config = dict(
    num_hidden_layers=17,
    vocab_size=3040,
    qk_norm=False,
    decay_fraction=0.74,
    decay_shape='linear',
    max_steps=4262,
)
Each number is 500 + 40 x the weight over its row's rms, rounded and kept within 0 to 999. Layers, rows and columns count from 0. Numbers have three digits each. The size before them is the row's rms in percent of the matrix's.

# layer 2 attention query, 96x128, rms 0.101, rows 0-31, columns 64-127
086:537542436409550471540508523478450521504506510487431454483547488539487423527469470454515488537470570473482439512521435441557524478505467516467468511469506506437571504435491468505546484492474522
096:555570482476496504473455468459511423471416539484446476458519530505501461512518578507481485576418486516460399508533589471458476508439472459551418485526479444461440535508500470509561479490501494
090:495479555529469475521578525489587500498455456551506513555447537530425530546587523515568522486466504542450522536447446490458514514495498543556516478482491519544520443540428525465475568462522552
098:509454477537464530557564498506513512476493515452523500470550523486436522479462450553606500548497462504553564485456444468488590517511499581475587564475522497528527479528428537444427526548521557
086:488496504501499489478551493532529509521443468474506491552504493496462598513532562428486471483470505559525488510492540497466492580543537483502517557517553498512469493504498416525527529467502522
095:458429505451489528570539502460489573505560449508507471458510505474468573539497473468578535503486490505502551495484508506529501510580486553490515519506481482523518469544537507488450555512492485
098:473446544528570515478500548581578548482559562430509553485507523551461529560489459463490490478485464456472468511502413519481523441565479551484524513491475518507515557459546511537488516524500468
096:498463484604539504600482490599466536500528484432425523462556482483532504537506450574544505475504506494508513475503461551489531537475495529463542431468487455464545477520471477434456506472440451
117:498502587529483543500465547542510487506527520552499539515524456485538575483524414455593552518499506494511547509491441427467498572563494514535459578514567485546541498483510509480448574490477503
089:454459441520477550497580511486488444457518514527535461504481497517524495583523567520524520502534464482463606527525444518475569513552447575506503502465453446529495484565476565545435544510497556
096:462547513499554464562440467570458491538554472507454480489556483436514504538502503537512437536490477507447469505537525473494556485489587515509466482560576500472558430421452470468530549516496476
100:514406501486461543479480487540446524505423485485425547487523475499589548444529542499532486494515441446438531566496470497466488564457551497486536364496480517505534507506535535476480494518482547
099:493492501501436550490513519510539488552428497525550434537468475516390556453542468480491507481472481541544496514455535495557491509542522478448471472514452502474455492459519418456502511521490502
091:538545520554490506552472473562548503557474464495488434546568622545526577496485497457577504423489503517455524516561534536538485578539462518482575522475457506500553530478491513501472473523478527
102:536445509452486513531496512442560473523513529503514420511459502504543543501499463514577545474505547493507512564427506434493475511546522452525538578535500491515485473505461448449520467504537486
086:492529480538560462478532559472522561549544498560530554503434547519516561559523459481551498501506540554527498448492485536526489429484416435504512506562482450555549532516472537511478573521510543
096:498477563525522473490576520540490528515531489507520602510500488530518566503503497491505481459532537504513561509472436526528520484550535520478541503497518510520525472619484613474428580501518550
082:562444498486507482557502514441475470539486483499572491499460454500472441522531533466565512422471516535467439550521520464523484443541502533492479503390492519507489528537466442455468485536402518
098:532586501477468519517483513477473505524430460542560442599438540537459516493487548513457537450471483536490514564451554427519511540494521545535494569484517499504527507468515418518531476561540553
090:471538474490500454505525478469522449423432472467555495430543516468521486492525590526377461505506453531510470507551580559515449564467474438479431464535547483484488509500491535550573517501524474
100:545583509440491503483508573534454533529516453525519462521527511561406457512514538501430467477463539534521419505554525482510529510528483499480507533485485564488430467484482444541525529433470507
088:511522546524493464462530435455566544403486577513502450560499514554523575413520487505484494463493471509508499498480528539431417440510522492518478467493532463553556549572451507496548518493553588
089:466534459525533483460473469594513495497502529450501452503479525500469489535489421566570499531476480415458517451418565554471502497494484536534556490483449446476558469548509502516496482467471506
093:481482505445477492536499429455483486437567457548491591524500467475549506483565567548505547479517485507497586501453506515467539482434484535479519466474510467485464495529553520462520461506521530
085:445470460464466528498542495486539531539520550490499456505512582517485456418529572535496457531472465552487509510470518466502520506514442567586445513507520404459479556497504558525447483480488572
111:510393579508516534575486487506464563446494440528541516539614494542493601462516473553509554550500436497527513442565482502528447548543570493533507476505499438512500548458530527438452506486497447
083:527539587385518539467543514538538554483522509538566486541496473520502464497484495491494476519614524490505506536539550500515488494402461552460480522567464465488476544461481463530507478514544445
094:523526562520492452532535471442506546499510512518493532524493527564472513438533555521585471465488469462563486560539529533493511548468493533535506565515496474487493529555477498449533491530490483
094:478549533490455487481511514491454505566526445491555543526509531478551453447551491466531497517466517513558507501463534507475495438486537545447429570485520503447472519327515495517462486488426569
109:490499466452540556514480514450572551458426527527512488457546494544568538513436539458557469579486488519603538472522527521470468561470522476550517481518487471545617488497546483523563485492518485
107:570492556473467518510576459489414449477456519546501447480497443542432548501505505537451496516491506490484482476564504451484535507521526491464486447415565554516487524490511423509479470522514514
100:484521505556567472506578558549467444515493525470512528514458493486493492514504504464462471465565627467504468466499535496485489521508593554430450463486488508496527529520481541434542456545459545
# layer 2 attention key, 96x128, rms 0.103, rows 0-31, columns 64-127
090:511537542556499488490529463524500451537539547490486389484458550505450449487520479494464461459492476541455532549548537446468499467536467538503520566563559489479471512490476435572536531503529478
084:527532513482550421414504473567519492546505528500531509486450506508480412458575508470505492539502543459440519469511497451520507526443470523517534565532484565425442558451493527482523494517535513
079:471501569525477467515443560455523493537499445512456526454500410510508560535466517503529483484481519489500488445520454520499499443561494426466495481427540576497527476522560531494498518548476553
095:507508482473516486447497515465536503498578505472475460443539512506475538446546481517561451473557475526545525524482477516476519508527515492484437447471504545509583521535576481451411561520493548
088:521548526459510518455502538467486500506468592431485473447517442509403479465542549530563491473515470521560511517496481539487488480402486545520511527478513571457398522512478537538472570541547567
095:484529576500474553484510543436548502473457519526541467458517515551582561489485435497550559443492448472469468473486457447478471503538498426482470501559469550538492496481581509446456499541488504
099:465510499537483559568511520547541469437492462520482466579541457527442535545532512519515498432481531506500525538464420463495495537503464534450479507528428456557462507465549469451424523526514532
103:435483463487549549568523417483524488464527494554548496475480475554525567556530470482490501511491488514493506509493499528499522538450491498429558494438509430552558495500509461454520497493413477
094:490478532466474496491532448482555547514462502507445537517540559527484607531487490486591497500457494453514551493463499520460470475510476616504480526456585528488523473486472511493451574489486492
126:527514569434537545556513486472453567483540504502513532512474490532508558471511453497585582461523483528537528418485447488522548509527526453494494530565458504525564498469558506490432496504521527
094:515517487531435509477411490605448475510537546511516522566458486495482532573442472519543458481487540481468503497400459461496450522445522537528517493458503520484519516494484404533594503567509476
103:570462509473494485474461502462467512463571576520529493470554434531464552437493479420483442499564551477497523567551508519490606450532479494504522484490484494442499441512476490533537570516540517
105:551485570452509403491521539459470466576424517538459412403485493573480518534545530535501485501554497479513557437499480526478530488445463499491495495458549523516436542449568469480498557541482490
097:462471499590403484472433517528501532452504509480480577490505492539510524528548541510456423479534425472534497600498506556533495503441495507509457475526549547526465545491475595488407481518495472
102:446508462488549484506496519525536547495481458518423485437560465490466466447502557484451509500424507478486535500542458525453545458477573477474503461411514533463578525489514501479510467479497535
086:507542447442539505549534455483492568510473413507523477446526491473486473521456526545479512544507510487518462459502478565498489565486546525536510496504459517517572469481451585547500489537488516
072:446513555528454531568485475463447436449461546486509517560443550480496464490536536532480539515505480514551526551480522538502453520521502554460505429532555450516507472528548422521414506554522432
076:527516528508543493464539556524423549515463526566511452526450534479476476519485490475403503472469453603500539524504467460524519460558448538497476493608540488378510462573528506525489543472498449
092:433451476488522493528524507444557456560449508493467445479420465470443505511541490523457542476522487517444531471512477573501479471540514481512487503510545500437452519475523485546543597478628502
082:533512470505497428509513451510511500557471481543488480499500502480401455499452455494539513513522451532538470460474570505509495493526437523532528612521489540415428451506425504503557521511520515
093:491450481449469458438516493469489516529483505463493492529473569469492492584482529540516498560535501507520507489483548467551472470439447533497527503497531520505438535564463404515476531459567500
078:580577590535484514500482545420541506490490461458455496476528469436434472443496538485514475485447500494513555479516479474410590493512491525483519548488530476493551539507532514467476573510532577
084:499533549470444458520493476561468515495587492553477508476470535584514499529544542490502522485491432499579474473505490430459483534450429529537503409436470456443488536462498496504438474515464476
085:545508477537472451456493493489462454507509484509479546560500435402508497426485547470492434531507521430477529418513438489540445435533509446476472417475466571534502503451417548508575499440564540
111:511513443459509411484478510525439498524570511538486468445443449495461513559525511554414497568450497505547489523499483528483558459474437517504513464472502503464508489501469493549579450401488504
089:548482479534499500489428512588424542525515546484422435591479557464488520523474582516462465441484534485518496527518549489511572459473477529539528538497534473531490501535510424448533536477471510
088:534446488480501449519517471590485508468459539531456446537513448515529430515503537483503513480559550484488514523497534487502495498522534546561405538554550502468556505488475571476437568442467573
102:516528448553465484495502513465468438470469515452453522432582476530468518514510521499459539522513465451510557438530492572503535488462423544503493475465480588507501490537495435493536512519510505
090:511448474440484525525515472444562436505539548490507496557487496496510486484610476500537505492537481503528555489477451537522524476524549489531445457509505403544537529541429510475532546418547525
110:487446482440493479511425523485459496456491560449462462462469449474520482515430546482451480501490466435539531496587567562532464578532447419484470488428528422437490469434535447531488521384527471
099:534557509543527471493463509510504476436526432487521495481517492435539538513472554531509484460447494489546526451533536524486523558465527508544471512496536470497488423568564456483566568493471505
105:565555481568491447572520469464472573523465434519528546551540506461469516521601494518526526526461487594502504513522516493478524527443453498529498503533453436567544492542469494525450486429495489
# layer 2 attention value, 96x128, rms 0.0646, rows 0-17, columns 64-127
108:593539513549554520469495539517495584530539513579561571517540519477477462433532527464491545544462473525477451519555550496549492500455502500556525559540506444548495515489446496536524497503565502
107:514481473528456568463482525466482530509468519576415398494515439472552490471451461466545479451498486464541444440496555574474487397477508511511547526480571449546544476504441460538508508464462489
100:518533516417552473545502455445441481517481494495526455461503465528498468590492503535528572579528499515460482479507492502445512522452509415525417468486471428491544542538479475482541445433449500
087:498571514608488528503567539537492536540487489495537539640491509467503522452519504537467522488532444521467421520544583455529463534521447550453498469489465472542427517571533435503503436481475499
103:484585482461453551500555543481505493482508489423578556460521488544476493512481590446497454463473478502524517541443501531537457514451545466503497528461465507490455568543497504594512535468540540
087:487518478524534542571535468410517483513446531444445467441515446490563550584519503468531417491539505475531492439537557547537516501458528466463422469455472543572468480492550465497478487529553447
095:531469499532470467533532497443484473540511491498500479434501448578469541492557539582487495584487511406487547428487444526483489428522439477512405507476410464595525485478537432494497484439580479
088:524457482488563576472521442467522549530467502504553600506550595466556501471484463519540486528499562502495532514445522582436475518482475492466520509482475435521474496525397485530497527493495500
092:489520473549559541454468481443520475521472423449485464405573460476446500420478549475496443491468498543425491487532516546429477452517550437396446488480502517430475456482521538470495437499438528
097:461466430494507505520472500513516563558520440467515486543494543513534467537461501553575520516494482502445485501511474386490470495537458443467518543536445461547433488538485532477566492516495496
098:509439481472515510499565499524486463414521414531467556495465554502508513490486517449496580422507485433427533440498547436435524549558527478524517519490428456508471591556518550479537436458536534
096:496545600552545525486529482472506524557465473534515450451510541539475496488536470589416508529504538512386492541445470482475525491433536438475490493563545446471523515474517490475539470500525461
099:419431473473475493456506480511522525467434450484485472445510473500439536602506518606429539461457495474539491525577439561455529460558521548476521485444535469491493431537494474505469522513468502
103:435468542539535523454494544518578516495500511555518562392538491467429521568459552522525547503530480465536515453469488503493488492523443535473526476470557540491524480423466500437496522487513559
078:497539506347499464478439598480517565528514501462543483436498499536535531478454515522529433515496490485458504495588530489516591539587557427412438422481444508498504490491551481520528521508497464
109:469506501446528498459483529453491454538496467492473509448519479516539527518465519515464526472496454523456512492499508566488436475505522431461495409452496542443514542467524444514549482592469512
088:481491467488528543524496550516505460419541487475575539568481494518470460493440474436391564534442479480502523412489551516528470516466548543469539514521514463594463470469360535522513534567548452
086:521500500548539455547513499518448535433428550467499482549446495381560463397477516481499466483445430497475482510448510526544497521452566531525545537500480478516494457486553516490487504516591504
# layer 2 attention output (transposed), 96x128, rms 0.241, rows 0-17, columns 64-127
114:542428541434413493500492475479554554513497493512492449471513505561508548475537518550461505435460530483550470492505483458503520536546440523497568498474568528520537468559469457410484530544565515
104:558424451456469543520471466497488488504530492414533528494498580462456445570565526548428517509475490457485485510443458548476566487506539531450532466487551452485457494521517499493518553503469547
101:543465514465468532487465550503531543478514481479498494553481514452487517471436464442594524525477470494470503450490488498449501519536519537499516470469536566502510541435601573487491522502495536
085:558557502445538538484542498547545521605456499514557554438506488486509506505522505444422508503583524461561518552539469563567488501491443488514509541491521483443558471511474487583459467525493499
103:522450521482518449489516465576498460468502517496490477506523513573519548611607542492497483535438499496484511501497446512435576536539557483489521443477535492436535421541443590548503470505517459
092:517469439476496491460444532525447497553494496489449546504451599469518435432479447508445446550523464456474438568521529498481496517533504491531486479522529416475565465504503489497550447470433466
106:575482502526552522448446445479480507470488475528480543490509564530518513437488446503510494469493504521480506477566453503474439487536536446519523516571537566475533521481442521489535555557540523
084:523469462517490518516472498506462517460577518550523477481540411455466501503536489475479402475501542514521431535444467481512517553468541464485537493460509512432501481489376477510464468564435494
095:517451510477458412473499439541514464487528541502463536540510552480487474495497513479453468464472486509487483454458515502486523470441523508503490469530495444495554443501526485540509464478474448
102:507516539504519526494499460516483502456439525494485564448503432475485564528559468564466489557516524498549548450474446500591470548429509574546480534505529544436489462486502458534452479579504543
103:537520530554507485516482397503516538508464559525499463494442431557513531509494465521576542507499514501568499526503512530572507531456539518491554506466515431472588497478544455519463512537497568
095:664481551499446579465493518507517488471457491549483539522535499460522465460515510472510463418565509556518447498479455493527499506493489520515527506541469531533468513502504531510496493490536482
096:526527487544478513534542453515593526474501490488553560485484434514487499483499434444572560476521496537420548446487530517478489442553515413465458485510502524478490549519496661493513564499433454
104:462504492540517422509491492516586498549475516403465505529530511494491533522485548552501527530482548469450514489512475500484442494495484479513528441559538516466454434527471496570505494535503508
082:457473560567526434495497449539498537505519497496514569531463498527538509440473484426527517485545449489474475444541466535513449485508517555574525535555469580487509516513466574517500453503491526
114:540492443585517516452495527532498535442549539493384577470579524570543464476476562443468539465583575493471527501533461520467518541451536522482461471531476521491475485474596550521503515540500485
090:502462479459438532542515509518524449521500442524516483489450523574487531517439432484574432563540524550515455499422541532559479516527481488514462523493501523414578466504505508434509490427507447
084:431470561467494491492535483501448511563549451539560468476516511559468455553548499516460511528486546480522436514487476527524586524507533478494514530502501480479557537513387553468472535443507519